Each number is 50 + 12 x the weight over its row's rms, rounded and kept within 0 to 99. Layers, rows and columns count from 0. The size before them is the row's rms in percent of the matrix's.

# layer 4 attention key, 768x768, rms 0.0475, rows 203-221, columns 384-575
130:43 53 48 40 52 43 54 57 52 58 61 53 51 18 38 36 57 58 44 50 29 51 47 53 58 38 63 43 48 37 71 50 49 60 31 61 59 50 75 26 85 40 38 51 33 70 51 56 56 28 69 55 65 60 46 58 60 41 60 70 51 36 55 43 48 38 45 64 70 43 48 59 55 53 51 41 47 52 53 57 83 26 41 51 54 39 50 68 47 35 40 50 44 41 38 58 47 51 42 33 51 67 83 52 62 67 68 57 66 44 47 59 68 34 61 42 50 57 56 47 47 54 22 46 70 36 32 50 41 42 68 63 66 71 49 42 39 38 52 36 50 65 31 18 45 42 72 69 30 62 35 36 56 46 43 65 51 54 61 25 45 43 44 64 44 66 44 50 67 48 54 55 39 42 68 44 64 56 67 53 50 58 59 44 62 61 40 38 46 24 54 53
130:51 54 43 41 44 65 63 56 37 43 56 58 41 73 48 49 28 26 54 53 34 70 48 35 42 33 46 51 56 67 63 36 62 56 81 62 32 48 61 49 62 28 65 38 55 59 62 59 56 60 39 46 55 36 68 50 62 48 67 80 48 45 62 56 59 46 43 64 68 33 58 38 57 63 42 41 39 65 43 61 46 51 43 72 42 49 49 43 46 46 62 40 52 44 55 56 50 50 63 56 56 45 30 58 32 56 58 42 36 64 47 45 60 57 41 65 36 72 57 24 50 49 54 49 40 62 46 61 37 48 57 71 40 41 56 53 59 86 46 52 42 46 31 51 55 45 44 51 61 54 60 49 65 30 36 42 66 56 63 51 68 60 51 22 50 38 52 48 43 49 44 53 67 79 50 32 35 25 81 63 74 58 51 44 31 52 48 55 32 45 24 85
126:23 46 52 47 21 34 39 25 36 35 71 41 45 64 26 40 64 59 49 30 42 46 37 51 48 52 59 58 52 40 51 42 35 63 49 50 59 26 51 62 55 60 56 53 46 65 44 71 53 64 54 53 53 37 60 31 42 30 38 37 61 50 45 74 52 71 51 37 51 67 40 53 43 41 54 50 66 56 47 40 50 31 39 24 51 32 35 34 44 41 30 36 52 60 48 64 56 51 68 44 57 53 45 58 70 63 23 77 26 53 44 49 60 54 34 36 48 67 48 60 50 44 49 46 53 75 55 35 35 30 59 37 57 48 43 43 52 31 29 54 68 65 51 54 49 29 36 44 45 49 64 37 53 36 41 50 69 55 37 31 42 54 38 46 49 56 52 25 61 40 50 41 48 47 60 45 45 42 50 51 56 33 54 54 59 37 60 53 56 60 46 46
130:46 60 50 48 61 44 62 48 41 51 47 58 37 57 49 36 44 34 55 67 63 30 53 69 45 38 29 41 51 75 46 33 48 54 42 72 42 55 51 59 37 36 33 49 46 48 56 54 72 65 64 33 32 46 57 46 58 57 58 63 35 36 31 53 53 19 48 44 22 45 41 41 47 44 62 44 49 62 55 59 59 56 55 56 38 52 47 45 43 75 56 48 48 38 55 60 43 58 51 30 70 57 69 35 54 56 52 39 42 39 68 46 46 43 52 48 49 53 48 57 65 60 41 48 63 29 44 54 47 54 76 31 38 35 42 50 52 64 51 53 39 56 45 54 44 53 37 24 47 57 54 44 41 57 25 45 78 45 55 73 47 39 36 59 48 36 37 45 48 46 56 75 42 22 18 51 66 51 57 54 58 48 56 53 18 66 40 64 71 61 52 62
128:48 44 72 60 41 34 55 41 59 37 56 41 81 39 52 53 54 52 43 32 42 33 44 47 49 45 45 46 40 51 67 42 64 61 52 47 36 71 29 73 45 40 55 50 62 53 26 44 51 47 79 60 47 42 43 42 52 68 33 56 45 54 43 42 51 47 55 61 38 58 56 51 64 51 56 72 58 57 10 41 39 45 50 59 42 72 55 31 27 46 38 36 59 57 33 49 59 44 52 38 64 28 61 34 39 77 62 35 50 60 58 53 67 46 58 50 47 49 40 56 54 24 69 56 23 34 58 47 63 40 54 39 35 42 66 48 59 54 61 50 62 47 55 39 51 48 50 42 60 49 52 50 64 54 50 64 59 68 55 43 47 41 40 42 51 82 58 56 54 49 56 43 75 56 52 32 53 54 45 49 53 31 32 35 58 47 52 57 44 72 30 56
126:43 41 55 57 53 38 50 42 39 58 46 34 61 65 55 62 52 42 38 33 65 54 55 70 51 47 55 48 68 56 63 52 46 58 74 66 49 45 77 39 62 70 49 46 42 59 34 38 46 31 58 62 51 55 49 70 58 65 39 54 50 37 54 44 60 72 52 65 67 35 40 66 47 47 52 48 43 64 61 54 52 63 47 62 32 37 50 48 37 41 58 49 41 66 51 45 59 46 44 52 37 42 51 55 45 57 65 71 46 47 42 55 65 43 56 64 53 41 56 56 48 25 42 55 34 67 50 44 80 63 54 40 43 29 51 27 63 52 50 47 47 68 37 42 46 54 51 43 66 66 28 50 31 74 50 58 50 51 61 42 76 44 62 59 58 62 32 24 47 52 53 72 57 61 39 25 47 36 39 49 23 70 49 58 58 52 43 39 73 68 53 46
128:56 52 52 55 46 34 54 52 35 59 68 50 35 43 40 58 49 35 44 45 58 61 64 69 47 65 43 42 59 42 41 50 61 45 55 19 76 43 59 66 63 52 36 54 42 51 51 42 64 35 24 39 44 60 45 49 53 55 52 41 48 66 69 39 41 58 52 66 69 46 65 60 57 57 43 61 60 40 31 71 63 54 66 17 37 59 57 33 39 65 65 49 50 47 49 60 42 48 51 44 41 54 69 46 54 66 67 38 58 39 48 30 59 57 24 46 58 56 42 37 45 54 56 56 50 48 67 46 48 43 66 48 48 51 71 58 70 43 55 72 39 48 70 42 35 57 64 62 61 35 35 64 55 55 46 39 29 64 51 57 83 62 69 59 40 77 66 35 54 57 27 49 78 43 64 61 76 36 55 68 73 56 33 21 36 56 56 39 49 51 46 52
132:25 64 59 53 50 34 39 55 47 62 27 47 41 61 69 63 46 59 44 26 31 41 53 66 49 44 54 57 33 66 72 47 32 47 39 48 63 51 38 41 36 40 40 50 68 39 35 56 44 61 37 60 60 37 57 56 42 33 47 38 49 62 55 06 61 39 63 54 33 56 60 44 54 32 63 71 47 60 56 52 56 61 55 65 67 02 48 51 55 64 35 70 53 53 52 64 43 72 61 54 42 62 34 47 46 45 40 44 55 42 52 31 49 35 55 52 54 66 51 48 38 43 29 53 71 65 49 15 38 48 44 55 39 42 52 58 59 30 39 43 54 43 32 66 63 55 43 62 53 55 61 55 51 75 43 61 62 46 38 48 44 53 41 52 46 56 31 38 49 60 47 36 72 59 52 60 53 48 37 53 49 60 46 57 26 45 21 41 63 40 58 34
133:41 51 58 35 46 71 66 67 42 54 48 35 57 52 40 54 49 44 30 33 48 43 70 68 38 44 54 45 38 40 71 55 60 55 61 66 51 37 55 49 39 57 35 51 66 47 37 55 37 60 48 49 53 52 54 62 41 59 41 59 48 41 63 33 54 62 56 46 61 53 55 65 55 33 37 44 38 49 54 30 57 37 50 41 45 46 32 60 60 48 50 48 60 35 53 55 71 44 35 70 34 54 53 45 65 44 33 34 56 41 40 46 56 69 30 57 48 41 36 52 63 56 36 54 54 50 71 46 43 45 32 32 61 43 44 61 67 42 76 57 60 52 77 40 47 61 49 50 54 38 73 47 64 50 47 47 45 49 48 52 56 56 86 60 45 54 65 33 61 43 56 52 51 48 40 44 46 39 40 48 51 46 50 78 40 43 66 41 48 56 37 68
132:49 54 51 65 13 46 53 69 58 35 49 51 33 56 29 44 32 49 63 33 60 56 67 51 44 52 49 65 47 41 47 64 40 53 51 24 55 82 42 41 49 52 37 51 53 61 42 63 61 72 38 38 41 97 29 44 41 51 40 51 54 40 37 45 58 47 45 49 65 60 68 52 60 61 55 44 61 42 33 36 56 41 37 50 65 49 57 59 57 38 43 54 72 75 53 64 42 57 61 72 47 47 50 43 64 43 48 38 59 64 67 37 46 44 41 36 33 44 79 60 40 43 49 59 67 61 60 74 43 40 44 62 55 67 44 39 47 45 33 53 41 61 70 58 59 66 55 63 60 38 42 54 74 40 51 32 40 73 72 45 48 37 57 44 50 62 65 53 52 49 51 34 51 47 39 63 40 59 57 76 34 57 76 44 54 52 46 40 39 52 67 59
133:54 52 41 50 39 28 52 53 58 46 66 27 63 47 34 59 45 59 38 49 51 49 38 51 46 31 57 56 52 52 58 55 43 30 45 43 22 52 48 48 65 64 86 50 53 37 58 58 48 59 37 67 32 40 61 35 55 56 74 54 60 61 44 29 38 38 37 59 63 46 48 47 38 64 59 46 40 66 31 38 36 38 64 65 60 57 43 52 46 48 72 54 61 62 45 34 63 47 56 45 57 63 57 53 66 57 58 27 40 48 57 58 67 51 25 43 65 52 49 58 54 50 52 74 68 46 27 59 47 75 74 58 60 49 52 46 33 54 59 54 25 56 54 53 45 32 46 51 67 61 63 60 53 43 64 42 63 40 54 44 52 48 55 62 44 29 57 33 42 62 48 77 83 40 55 43 61 41 55 44 58 71 50 63 64 47 46 30 61 47 27 42
135:39 49 54 49 33 37 46 47 59 51 60 73 60 61 58 49 57 47 66 33 54 71 55 57 55 80 62 60 43 53 44 49 39 39 63 60 40 43 65 55 53 46 52 39 55 78 52 29 39 52 36 56 54 62 48 56 54 50 52 69 46 72 30 59 67 62 60 54 47 66 51 29 61 57 45 58 58 57 69 48 56 85 50 58 57 52 58 73 59 60 69 29 59 55 51 62 55 45 60 52 49 72 57 34 59 53 57 60 48 45 45 05 58 30 65 57 60 52 37 59 39 25 47 61 41 39 50 55 34 59 69 49 31 55 50 52 56 41 51 45 57 35 50 53 57 50 66 63 39 55 41 46 76 72 71 59 39 40 67 42 68 59 72 47 51 31 66 68 57 54 57 24 42 47 24 44 50 51 49 53 55 50 56 42 68 54 36 54 41 44 38 33
132:64 35 59 53 65 58 37 59 49 35 60 53 53 49 74 56 35 51 47 38 58 33 44 55 51 32 48 68 56 75 54 48 60 53 45 63 63 47 63 40 46 52 76 63 52 62 75 83 58 62 54 58 51 36 74 38 54 59 68 49 49 63 46 19 50 48 55 68 39 45 50 43 31 74 46 36 57 50 43 26 60 40 77 55 57 43 47 62 47 49 47 76 58 55 44 78 42 43 50 39 51 35 60 71 44 31 72 42 35 58 70 40 57 58 35 58 46 41 29 48 70 45 58 59 46 46 48 68 60 59 35 55 43 41 46 43 54 58 51 52 65 37 36 66 55 43 55 41 52 40 60 34 48 65 58 37 43 36 46 71 58 47 75 55 59 43 44 27 72 36 56 43 33 34 50 59 52 56 46 56 40 46 44 45 51 50 41 53 57 50 50 41
129:70 32 41 56 48 53 43 51 60 54 32 39 40 53 51 47 44 68 72 41 44 42 59 22 30 53 38 67 44 52 55 69 61 52 65 43 48 44 52 55 42 56 41 46 42 74 50 55 55 43 42 30 70 55 16 31 56 47 73 43 42 51 41 33 37 32 53 54 63 52 81 50 43 42 49 62 58 61 53 52 61 58 59 48 52 69 45 72 45 58 78 57 50 52 52 46 54 44 40 40 33 57 49 48 87 56 51 37 45 73 43 43 39 28 38 65 55 47 49 33 71 51 39 80 29 47 68 64 50 43 57 48 36 58 43 66 23 51 26 59 50 47 55 67 53 50 37 49 49 50 56 57 44 42 58 48 45 48 54 50 43 38 36 59 49 61 57 58 32 52 73 30 36 44 52 70 19 60 53 26 47 48 54 53 43 60 45 21 32 29 54 55
129:42 60 62 47 48 58 39 43 53 72 48 51 48 41 59 49 54 63 56 71 43 43 49 51 47 46 52 63 52 56 67 52 58 56 55 48 52 44 45 54 34 42 57 43 56 37 49 28 48 54 48 44 85 63 71 62 34 63 59 33 56 42 85 42 51 44 74 46 70 86 54 45 33 79 54 43 63 70 67 24 44 33 51 52 54 36 50 50 35 54 57 53 56 31 45 53 55 33 72 44 48 38 65 59 47 39 31 73 36 42 48 90 37 39 61 50 70 72 49 15 38 39 36 59 48 44 43 26 39 47 64 49 40 59 56 36 48 44 37 66 71 47 51 49 65 51 41 67 45 33 44 55 59 36 54 30 57 62 38 41 53 53 46 58 54 53 36 51 52 47 43 54 54 62 60 58 43 43 56 61 21 48 42 51 49 47 39 74 41 48 33 35
133:61 51 55 61 60 36 37 43 54 63 51 49 47 47 24 70 49 48 52 56 53 54 55 56 64 36 64 58 41 31 46 56 40 49 51 59 59 71 47 57 51 28 63 51 47 54 51 49 53 51 51 47 53 28 39 39 51 55 68 47 42 55 61 60 55 47 40 48 53 37 47 47 65 71 52 25 51 46 23 41 54 64 37 59 57 53 62 67 46 73 32 74 62 62 49 34 47 35 49 48 37 62 66 24 45 45 51 60 58 59 43 28 41 53 44 57 51 42 41 48 47 65 33 58 58 36 53 50 65 74 23 46 50 58 57 66 46 55 45 60 52 51 35 66 64 42 42 50 72 58 34 30 51 43 44 58 44 46 25 32 46 68 41 25 53 77 63 60 60 86 68 46 50 44 46 30 49 52 47 51 59 52 55 74 54 49 28 46 69 23 46 40
132:39 71 63 81 41 49 41 75 40 60 47 28 48 58 47 63 72 75 53 47 39 34 90 33 33 47 43 43 47 66 58 45 60 46 53 53 51 62 47 70 63 34 60 51 50 31 52 56 38 34 65 52 57 49 69 56 58 54 49 60 69 48 62 56 58 54 49 61 58 57 53 35 67 33 73 50 55 52 55 60 54 47 40 70 54 49 44 48 49 41 79 44 31 55 49 67 77 30 43 44 50 56 53 42 42 66 67 43 50 51 76 47 41 59 63 39 32 42 48 33 34 49 60 54 46 32 48 75 50 45 27 38 44 36 74 68 68 42 74 38 67 54 41 56 41 47 45 45 50 41 23 43 71 63 57 36 39 45 50 58 40 52 72 66 52 61 29 49 43 45 38 44 48 68 72 57 36 29 39 54 33 42 39 38 78 50 37 61 34 54 54 48
131:45 43 35 52 70 43 69 35 55 53 37 40 28 33 29 49 41 40 52 60 52 37 43 41 43 56 46 51 36 33 48 43 52 48 52 43 56 43 32 80 61 57 60 53 87 49 61 57 63 64 55 58 32 56 52 41 72 40 65 49 49 51 75 47 45 30 55 40 38 36 56 45 64 63 36 55 47 60 47 41 42 41 56 29 48 65 54 56 49 50 57 26 65 30 56 55 63 56 67 60 38 44 67 53 50 46 48 48 35 51 69 59 56 48 57 45 52 60 45 57 38 39 74 59 39 72 70 66 36 62 46 47 41 63 71 57 50 41 38 52 36 60 40 27 54 42 43 40 53 50 60 45 56 44 65 55 58 41 52 50 53 66 56 42 54 32 61 52 61 57 46 44 42 37 41 85 41 51 59 60 67 53 75 30 46 25 44 17 67 51 82 63
134:76 58 44 40 41 72 46 58 27 35 53 60 54 58 57 56 44 54 53 64 57 54 56 57 57 61 48 57 29 28 51 48 55 39 36 50 55 53 48 57 28 47 33 39 39 65 48 40 63 50 77 75 53 42 55 50 57 58 71 41 80 63 31 36 46 62 65 72 54 62 46 48 57 52 58 48 55 65 38 33 33 81 60 65 43 42 51 62 24 55 56 41 41 57 49 77 59 57 51 55 21 61 99 61 60 63 55 45 48 36 52 66 41 41 41 72 30 52 48 51 56 32 56 47 60 56 28 54 60 40 56 60 38 31 54 61 49 59 47 53 44 58 42 39 41 50 35 67 53 50 52 42 68 76 49 44 60 43 46 67 67 65 62 50 35 32 59 60 57 48 50 42 79 78 62 39 59 40 46 53 57 41 42 57 57 59 49 50 44 41 53 33
# layer 4 attention query, 768x768, rms 0.0465, rows 204-221, columns 384-575
126:42 62 46 06 17 58 60 49 40 45 35 35 29 67 25 45 48 49 72 68 44 64 56 62 56 48 68 57 47 44 63 20 39 44 55 56 37 33 59 79 31 71 57 47 54 65 51 50 47 56 72 43 62 34 50 61 51 52 64 66 49 59 38 50 78 43 43 68 82 40 47 59 34 57 43 64 49 43 44 65 47 56 47 49 32 37 34 50 50 34 51 45 61 49 69 65 36 60 54 57 41 24 54 49 37 51 71 61 58 55 39 56 60 53 45 44 63 52 41 41 39 62 35 69 28 67 37 46 45 25 26 44 56 40 61 47 51 64 62 46 51 62 43 31 45 53 41 53 46 42 34 43 43 50 47 47 43 58 44 35 39 63 42 47 53 50 43 48 44 43 72 43 48 70 53 48 47 69 54 45 56 64 50 57 61 45 58 61 23 60 43 57
127:56 50 56 72 27 40 44 31 50 41 52 63 71 76 57 45 33 41 43 49 64 65 51 54 53 53 50 49 58 65 64 78 40 58 39 47 52 51 46 47 47 55 60 44 69 67 60 59 43 39 19 50 53 49 60 47 41 17 41 49 62 64 54 29 71 61 59 53 57 46 38 59 55 32 37 51 60 42 29 27 67 46 86 35 56 45 51 61 58 38 43 34 48 36 48 49 44 38 30 42 47 40 43 78 61 26 43 64 32 41 55 45 70 58 59 61 50 54 49 82 47 70 52 59 53 65 64 47 45 39 50 31 50 49 55 46 38 31 36 39 53 38 49 74 36 51 41 47 41 34 52 54 55 49 56 71 51 50 66 38 42 68 57 45 41 49 52 56 61 45 29 43 38 29 46 61 51 64 31 57 79 56 70 81 22 54 76 42 39 47 40 58
124:48 51 67 53 47 57 30 41 31 55 48 56 68 68 48 57 58 48 64 50 38 43 59 63 55 58 46 41 38 44 19 42 45 52 39 53 37 44 45 58 38 44 28 33 55 56 49 70 62 48 52 36 50 58 69 73 43 48 47 74 45 33 66 53 57 53 66 65 18 55 43 58 56 39 64 54 65 35 49 69 41 46 59 49 43 33 33 30 38 60 56 55 59 40 36 59 42 51 51 45 54 56 53 37 27 77 51 50 49 54 78 35 51 54 60 64 39 48 47 40 55 67 74 38 42 37 51 61 51 49 49 45 26 46 38 43 25 72 44 46 62 52 51 56 54 20 67 35 59 42 61 36 60 47 34 52 60 29 47 46 43 48 26 56 52 45 28 62 50 55 48 55 72 70 43 38 54 43 34 32 52 50 56 52 43 58 62 67 51 42 36 51
126:45 50 71 54 38 65 59 39 53 42 75 26 77 61 67 63 44 35 46 39 62 35 39 46 52 61 56 28 58 52 49 67 59 65 53 43 45 57 51 51 33 65 62 29 57 48 55 50 46 54 77 72 39 46 42 51 61 36 21 40 54 58 39 36 60 48 35 49 57 45 55 62 69 51 53 60 45 50 30 26 63 40 48 40 46 58 51 39 36 49 42 44 60 67 42 42 68 49 34 56 54 26 44 55 42 59 38 37 58 69 59 47 42 42 53 65 43 49 54 43 27 37 51 77 45 48 72 26 38 34 48 42 58 46 48 57 66 42 52 51 55 43 36 50 42 59 62 45 66 62 49 55 30 29 44 66 32 35 55 36 62 50 52 50 57 66 43 64 47 65 52 63 64 51 63 68 74 61 39 37 45 42 24 35 42 64 46 52 36 57 48 47
124:50 58 43 63 54 33 54 64 49 46 37 40 53 38 61 50 45 18 65 46 65 46 53 55 45 36 52 61 62 35 50 41 57 75 50 37 36 56 51 57 62 74 66 37 36 51 64 21 26 51 46 60 50 54 39 58 45 43 43 64 47 47 32 47 58 45 31 73 60 53 59 47 28 35 54 44 36 51 58 55 49 44 69 63 37 57 40 49 48 36 46 32 60 42 67 34 53 44 60 51 51 44 46 51 49 30 45 48 67 38 41 50 43 55 22 62 67 56 66 45 46 56 47 45 43 59 43 47 37 36 53 17 27 42 52 75 40 34 58 35 52 42 60 54 34 52 53 80 49 57 54 62 44 64 37 45 50 38 59 50 55 50 64 50 53 48 51 29 67 57 74 65 48 68 34 38 70 36 38 42 46 59 35 62 47 29 35 34 38 73 28 33
126:46 62 64 51 59 60 74 61 55 55 67 46 65 42 49 33 54 42 54 59 47 45 46 42 69 63 23 50 49 36 74 56 32 55 54 39 62 24 41 49 33 50 47 38 30 61 53 32 44 39 43 55 37 68 30 61 43 43 38 47 40 62 50 57 44 42 58 27 47 46 75 52 54 47 41 42 63 22 65 62 42 47 42 17 33 43 53 57 37 27 53 56 53 67 76 49 66 64 42 45 47 65 79 52 47 47 55 38 53 57 53 61 32 21 24 37 40 41 42 46 50 44 74 58 35 53 47 62 53 41 68 51 50 49 45 58 58 50 34 48 65 55 54 50 42 57 46 57 45 37 42 63 57 63 51 53 40 59 54 44 54 41 45 55 64 41 46 59 53 60 56 35 46 50 64 60 51 48 62 65 55 45 57 56 44 46 56 46 62 50 48 47
127:57 63 45 35 43 66 34 46 64 50 54 47 49 54 43 58 28 50 54 49 57 62 62 55 38 39 52 47 50 43 66 67 52 61 58 37 38 46 36 46 37 68 36 54 49 35 52 68 50 52 49 66 50 58 53 54 69 58 44 46 21 32 25 34 75 45 58 57 40 55 56 48 44 51 62 62 31 39 70 41 51 73 45 55 73 58 56 41 69 80 88 61 42 65 30 66 52 48 61 58 47 56 36 22 43 59 62 62 50 43 58 66 51 38 50 42 50 30 43 66 42 40 44 53 48 58 39 54 50 68 62 69 39 68 73 59 39 47 66 39 37 44 46 56 52 42 50 45 55 46 54 38 47 61 47 76 65 66 52 41 56 50 42 59 42 45 50 63 71 44 37 28 36 63 60 65 54 53 47 58 60 67 38 56 35 48 42 59 73 31 45 58
131:48 40 58 34 57 45 51 85 29 49 46 46 60 44 65 52 51 40 57 60 48 41 49 72 42 54 40 54 45 68 72 56 53 68 59 32 53 45 55 62 57 60 60 58 53 64 43 44 50 55 58 62 61 50 43 46 32 56 54 26 64 66 60 41 39 59 43 39 62 56 50 30 60 62 64 49 26 58 42 28 44 30 31 48 38 54 47 56 47 41 51 48 61 52 63 36 47 43 54 50 67 71 47 43 51 42 52 45 41 57 39 55 70 67 41 64 37 69 55 48 62 42 51 68 55 86 44 48 44 42 49 46 47 55 39 30 69 55 49 64 46 46 58 67 58 61 62 39 49 63 58 56 63 22 50 33 66 63 48 48 57 41 41 57 67 60 55 57 63 41 48 64 46 37 33 50 46 56 55 43 50 53 48 43 57 56 36 42 48 37 45 51
130:42 46 35 26 60 90 56 39 26 53 51 22 31 47 53 61 45 72 30 60 62 65 53 60 28 69 58 50 39 57 53 53 50 60 59 58 47 46 51 59 40 41 40 45 56 43 36 54 74 65 62 77 62 71 43 39 32 47 51 73 73 49 64 35 38 41 60 52 61 51 51 44 33 36 59 46 60 41 45 45 51 48 38 43 53 73 61 69 63 72 62 44 72 46 60 65 55 31 44 39 70 35 50 52 59 49 43 39 47 43 58 62 50 46 32 44 43 32 74 19 49 30 50 54 65 29 61 54 51 43 46 47 42 46 46 36 45 40 33 45 55 61 44 63 41 66 59 55 63 42 41 60 40 82 72 42 35 45 59 54 71 54 40 54 50 42 59 59 42 37 35 45 45 48 69 56 47 53 42 50 62 57 63 78 39 42 47 39 48 44 30 31
132:55 40 49 50 50 32 45 61 46 66 52 38 55 54 26 50 60 62 47 53 45 30 32 62 52 53 32 54 60 62 52 59 51 39 47 57 36 57 64 56 63 44 55 24 56 40 55 67 59 45 55 57 58 63 59 50 40 46 48 62 44 74 57 32 40 48 39 56 84 44 48 62 51 42 60 49 60 52 41 55 66 49 56 61 45 58 50 25 49 35 60 56 64 49 67 31 12 31 54 38 49 57 42 39 41 49 60 58 49 44 40 54 46 27 46 51 59 46 48 42 59 49 49 76 48 52 55 67 36 52 57 67 58 55 67 46 47 53 48 46 43 53 71 47 41 44 46 35 66 59 46 61 56 63 41 59 47 52 38 55 40 47 53 66 54 59 45 54 41 59 25 59 60 68 50 62 54 69 48 43 39 75 51 59 33 44 44 26 68 42 53 37
129:46 62 45 44 50 31 37 57 55 58 63 45 43 58 75 62 60 28 67 56 47 58 43 57 43 72 77 67 45 48 32 63 46 48 67 71 54 50 60 35 82 36 45 55 54 35 55 38 57 69 27 55 55 29 45 48 35 47 28 29 61 46 54 60 45 43 58 62 50 35 28 52 56 50 47 47 52 33 62 55 63 33 56 24 53 46 38 53 44 56 38 28 46 53 63 47 68 52 37 44 47 66 63 47 60 31 34 66 45 44 46 38 49 44 55 47 45 72 61 59 51 39 41 37 41 52 72 66 48 63 65 47 33 46 66 37 39 48 50 61 39 58 26 44 43 54 68 54 51 47 57 51 65 54 46 35 55 72 42 52 54 67 46 38 59 44 56 61 26 55 34 31 53 51 34 41 42 47 59 57 51 46 41 46 47 62 49 57 39 50 33 51
130:55 55 62 45 58 46 48 35 46 39 55 40 59 39 66 54 52 54 46 44 36 45 64 48 45 49 42 76 39 53 58 33 54 63 49 73 51 49 53 60 74 34 32 66 46 48 58 51 50 66 45 31 54 36 55 58 39 43 61 40 39 48 45 49 53 40 66 46 31 53 71 15 16 63 51 41 62 28 58 36 55 51 59 45 48 54 64 46 37 76 46 62 33 50 55 49 33 45 39 45 57 45 64 57 39 32 40 32 44 68 53 23 49 55 44 54 69 53 38 64 52 65 53 41 30 63 54 49 39 64 56 55 48 46 52 49 51 68 38 71 28 52 48 62 50 44 47 36 68 71 46 31 43 54 66 55 60 52 63 67 63 59 60 86 46 67 73 35 45 59 57 63 54 24 43 35 48 30 48 45 57 46 48 61 65 48 50 52 55 57 47 35
123:38 32 57 52 57 43 62 27 49 56 37 17 59 23 60 60 68 45 60 36 39 39 63 57 66 42 58 47 39 49 42 50 35 69 62 49 73 32 52 47 35 54 53 53 46 53 49 53 69 47 79 46 47 48 23 59 53 53 63 66 47 34 56 38 50 44 55 54 67 43 66 40 46 39 53 74 51 51 51 54 40 48 56 41 58 48 29 41 59 61 46 58 61 17 35 56 58 51 43 59 42 50 39 34 65 55 53 45 46 41 61 77 62 51 52 59 55 54 42 37 55 52 43 48 49 73 50 59 83 58 38 26 51 59 60 47 44 42 44 66 40 77 61 60 25 40 33 60 34 50 57 62 42 69 58 51 46 53 62 33 44 58 54 57 54 58 73 62 50 51 52 39 30 26 54 57 40 75 64 62 39 69 54 38 46 41 24 18 48 40 48 49
129:40 67 46 57 45 53 39 22 44 31 34 46 72 39 45 36 24 62 47 59 58 56 50 50 76 55 51 57 48 58 46 39 50 36 55 51 51 40 52 46 42 70 45 45 51 47 24 51 39 49 60 39 68 54 50 64 31 39 45 53 50 67 34 45 63 42 49 46 71 52 21 58 60 45 41 62 45 54 46 62 47 63 52 54 48 36 52 47 41 52 65 50 59 46 49 74 38 45 37 39 56 40 38 51 44 46 50 54 43 51 70 50 32 47 55 41 51 53 47 51 52 24 39 55 48 65 56 21 68 46 43 58 29 32 74 53 67 57 54 55 47 44 77 36 54 58 46 48 53 34 54 50 40 51 46 50 32 51 48 48 71 58 50 63 72 59 49 43 46 46 61 40 57 49 38 59 50 24 46 21 67 65 62 46 48 53 55 62 40 68 34 83
132:55 42 62 65 43 39 40 67 40 57 50 29 64 42 44 69 55 38 50 53 34 56 47 69 56 24 50 70 38 64 47 79 46 44 62 80 48 45 47 56 47 44 49 50 63 62 27 62 52 52 43 54 45 45 37 42 56 67 50 65 54 42 61 52 37 36 40 73 51 51 71 44 54 42 45 54 56 53 43 55 54 56 40 41 47 55 54 43 49 77 33 52 57 89 59 59 49 29 51 57 40 42 43 35 46 45 42 39 44 69 30 45 36 65 35 69 67 59 34 57 36 73 63 40 42 54 45 54 52 54 62 42 60 41 42 52 46 61 43 46 60 39 60 55 43 75 70 57 73 33 34 37 61 50 64 55 57 41 53 59 68 31 41 53 57 44 66 54 57 51 30 45 65 45 43 63 43 55 52 39 61 42 35 57 41 50 14 61 70 22 40 69
130:37 45 64 32 27 46 45 85 47 61 40 29 47 50 67 57 51 51 36 56 54 48 55 47 40 44 45 58 41 48 48 33 48 53 25 68 65 25 49 57 29 52 68 63 44 34 55 64 63 40 53 48 48 42 60 60 75 53 52 59 52 55 49 37 66 49 50 51 61 42 45 24 56 70 21 40 34 62 52 53 58 56 39 57 50 43 37 46 55 46 79 29 31 72 57 69 50 31 31 43 40 55 53 42 50 59 46 45 57 51 56 50 49 57 64 40 43 45 57 41 36 43 60 75 50 41 63 66 65 50 48 42 59 47 82 56 50 44 51 33 59 52 32 41 42 53 44 43 39 49 54 56 54 47 50 55 77 40 61 65 58 48 38 41 75 60 52 37 59 51 54 58 42 40 40 42 56 61 50 30 48 48 53 50 44 40 71 53 54 54 45 48
128:64 45 39 62 61 43 54 46 65 41 58 52 68 70 37 45 53 71 63 68 63 17 31 49 50 68 53 53 53 30 58 58 73 49 68 29 47 43 55 62 57 48 49 89 76 58 54 63 58 62 60 55 38 49 42 38 40 51 65 58 63 56 48 47 51 57 66 51 25 23 53 51 52 47 56 55 66 61 33 48 51 69 59 31 45 40 30 58 34 54 72 32 71 38 69 54 56 52 62 63 36 47 54 51 53 31 52 60 50 60 58 35 37 52 69 51 35 64 54 66 50 54 74 80 33 52 63 44 31 54 60 40 40 54 66 51 58 37 65 42 63 61 49 62 56 48 36 49 50 34 41 55 50 55 44 72 67 26 44 51 48 44 45 56 43 44 56 60 66 52 37 33 65 54 46 49 34 39 40 37 60 47 48 45 65 36 68 42 44 44 51 53
130:52 66 51 68 42 57 49 52 32 47 50 40 80 21 55 45 48 35 52 55 54 43 36 47 51 24 68 51 42 53 33 44 52 54 42 61 57 52 53 51 32 42 47 36 43 35 57 69 43 50 65 62 38 31 44 45 48 67 31 48 36 54 70 40 37 62 48 65 39 62 75 51 70 45 43 48 77 53 42 65 49 37 42 53 23 49 65 43 40 40 33 26 36 62 45 40 67 68 67 52 42 57 56 50 52 62 55 54 69 60 49 53 60 66 51 29 32 56 56 32 19 46 70 53 43 50 46 57 61 68 42 42 36 63 58 53 45 60 72 49 35 37 44 49 47 41 54 54 33 53 51 32 57 69 41 51 32 48 23 59 52 49 70 47 26 33 71 43 46 48 47 43 43 69 43 57 48 67 48 45 48 51 51 29 63 48 46 47 58 55 68 47